Weights of a small transformer language model: 12 heads of 64 (1 for keys and values).
Each number is 500 + 25 x the weight over its row's rms, rounded and kept within 0 to 999. Layers, rows and columns count from 0. Numbers have three digits each. The size before them is the row's rms in percent of the matrix's.

# down: layer 3 MLP down (transposed), 6144x768, rms 0.0955, rows 1003-1013, columns 128-255
# up: layer 3 MLP up, 6144x768, rms 0.108, rows 1004-1013, columns 128-255
down1003 104:527539508515462512453483513497480518482500521490502520527491472507474479455515510483522520528554482502478494506540472519500471491481558503517551485572483521496498524491489497481540502490477483525461502468469477479511492464487509490489470507514523483498506520537512459502458498460501495496551452519456501501511485510493485496555529475439507492492466497512495535468477531483504485485471
up1004 097:493508518457521467548488525468523525480480515456557485472441466484507532507539514488505477508559501516501482503500495548480505452508502487522470523495502518560500497495476494509492471496536530522456529477519469491490447515511486506478513506496520516505531506505507480505531491489514501521484475507476502514506529463487477414513501495510502546537495517552455510462519505487517528495520
down1004 096:486500477489496516525503486560486494476520489543521493519511527494486501529524507501497499520468452526525535519512532528514503485471484499545492512531496473479526473499503515514494552501455475500556491534505496474482480506528505517518496519474451467487455513493508508519508515541438467501453506464518488509521498525491446536524476497519488457473481507461524506489508495465473533549472
up1005 103:496515496510532482479512488532499513524505478519495479506474520485483529533503546491507487492530533523532501498524527455465466534509533486532511483463527485513482461521472485485503499531546515470482541475450528483476523480514500501496531501503511507469506437536518445475494487503474485457489500514478504505511531483497512440468514518570524516497513511522511492445502462503532506467477
down1005 096:493499481501527497486474557467461523487511476525490488502488514463514502485551543490501471499465513546536516513530518549524483512567458490489513483533457517469531498493490512463521492518553499473556528536501477519522470470448490528503469476534508498545524507481523516506499467512564506459510520484471445479475548490474456499539530521501514496444500474470503473532491536495520512502543
up1006 095:518490460487545546531489509496516540501572499514528494464515475519504549502497506522472527510510442465476484476496541521476515471469541429549488506512470494534538505489507493501501515506520507507510490484505498531454511446497517490491487519541494470493507498487515480480440517540521465467494536493477476486500502550497490529495472485487486507477442510516478468507516470469513558510515
down1006 094:471478527476469497441500469499493542519535475488451470521484493499541481465499487458459524493528488513527478450454479492468525498461476497530508471531497537489506521524525499495492481473527495496487534503473502504502529540498492506477499524496500496489538474497480505502516467492453512521533470476485507510523492524541482527506503512488492464487475506515461502484499524460535509497537
up1007 095:499462486498512549519481527478523496536490478512474504513525529450499516472516511493500478500501484500456480503520496543484491452547490464556516499516473466501522505515508523539506516529480448479491502526521500463470506513495520474510476522551511476509480512533483494497569498513479504462486460483487472504498547514452507517484468516512487541468517502535490529495483483487495528533526
down1007 095:510489566522477525478458515482505485475488534514524508518511495522518548510455483424507500539482518514532505485508470461530508480526522521493469527459520488463511514477472511508499521516504518510487549524513524525505537489521530509489523526525484498476486480521505494489518501458505484509461478509462477480508498471464565525502496499543510509489494442522486484503496484472501452485555
up1008 093:523430481501518522464522505496511530476474507526517495486514488500504505460503518512518536480495506482547521500498494518498503533508465518467509554490473494479510536489478544478527519494469488494480494481473462453499549483481499485515510526519552503427484413537479509473492484521515510498480475485481498473521545475504478511519448468447487513471521489501490502467512442545525490513484
down1008 093:491535485506547496544475490485530485546508480525548501512527450511464510490521518557494465452432474486512507475499504530492476507518491495487487451481507514496461498493524505472514481498514503478500529484523512541533525481492458508499499493476507503531506491492541551534487484483519498454486512441492515526507498485494477526426493492491490517493516541507489533536552511473494515486462
up1009 113:463480517493516485489484496523504551495471498485459488536495462444476520495517456494484522488469524500533491473499508480506489504506488468502474527522499505507496443526507493494488528489487532471503474525485547468493504495518532477483453562542530458511468468456560520509482459521515472465477511527504479486531526523538503532507501515499480477509535503472494518517535448521478511528512
down1009 104:530483509492466510499475494482508458501529534489490524494507474516495540493448505502476546492514514505524457484495487530495515530447493519515494492496460469494536489543528492458482524510488536474511490468516480497529535482515476524482489459475478483513492531493497487509509529509497528521525529474510473494526505485523501510496493515452493545494499455534536504498527556506500488521509
up1010 095:486508507481497478526484490502503446464511473508533474457456492500524481522486503483539496480495542504467520476491524464540536512538480492507528514480501544457528492527477489503508499540464516461505496524505498546497490510494467489496501515475456499532479522484488525527474496510536508487512503479472476470483512492485543462512449523488492500520510506508503487456481470518509493486488
down1010 093:489510489504510505481495477459469477535470482507509494539500533541514479473541559534491506543514481542496490450498512513506541504480506489493485485548506495500519546489495478522521511498494540443531477492522474499541486568455526482488473507504551476530530468453500485520517514511507457522493509496470508519489437486474497454512491542503475520497520520537462534550530497509479539507508
up1011 101:514499494462524466495532487467500499536491504506521500478520505518539505514492476494473520463498482480495534521517455480497533459515533519505522493469442510486524493464488463496503474493491473502508472501502507489495492538484525453512498484506488530563521544506504513507487515507495476520513490467487496493477510504469503503525516441567508521492499485478479499501519511478539486506547
down1011 097:473522517472493573505478472498488497451455512494507529538474529532507519472502484513524461555477490520512485505531545516483489528515508482519479485476497519497516500523478478482500492538513474513524501437465501529470527476525494478457489515481505471495489475467496486523489500465477481536509477532523526524449530539537550512506498523521553498509491477507496488520543473493489490482513
up1012 097:469504515522547544473509580489490538488519502491508502488511474479511501496582531477498504528528486484508463526508497445490503472498535516529496494505497500513523499542482468486527480483528526546510510499505504517509514466534487507480502481519512525483513485442487480459439487472489489510533532515485487483476488525489520490513530544496542500465518514505494516518516462465508526485490
down1012 091:484495492497525529470467496487541504507523522468479492490490508540510514514480528491558550513501493504471528472504488535532481503496504516503514486512478514497527501534513532460483490469507465461487529506459485513489520529446521495484547461504527475514561491507483494506503503520487506527472461535494474502490481496529510474473522509456481516524513533504536502480524500440496518548481
up1013 102:467475482464487491454529513508513482495460528526504532496514495482480531521518506489510492515484515509514490508520507490501505482532523501566505491484524478511505494508544517498510523544448541554461496507470485505428506486460534457528513524543509464496520523518548483483483530558512494542505480465560446505498505494514514480464492483464493543514494502485499483518534495489507527540460
down1013 104:537480463477482515506438491505513458538472509503486492505504465523493487483490511538490508511476522534482490541531537500480494531518548505522468505500532489539543542476526510456521496548462504491484491545458489536443502486490512495476497519516538516499518483503515542475520548508486493493534508477483532452539516473530494491484502519460486516500514496493492493510440511473487503496518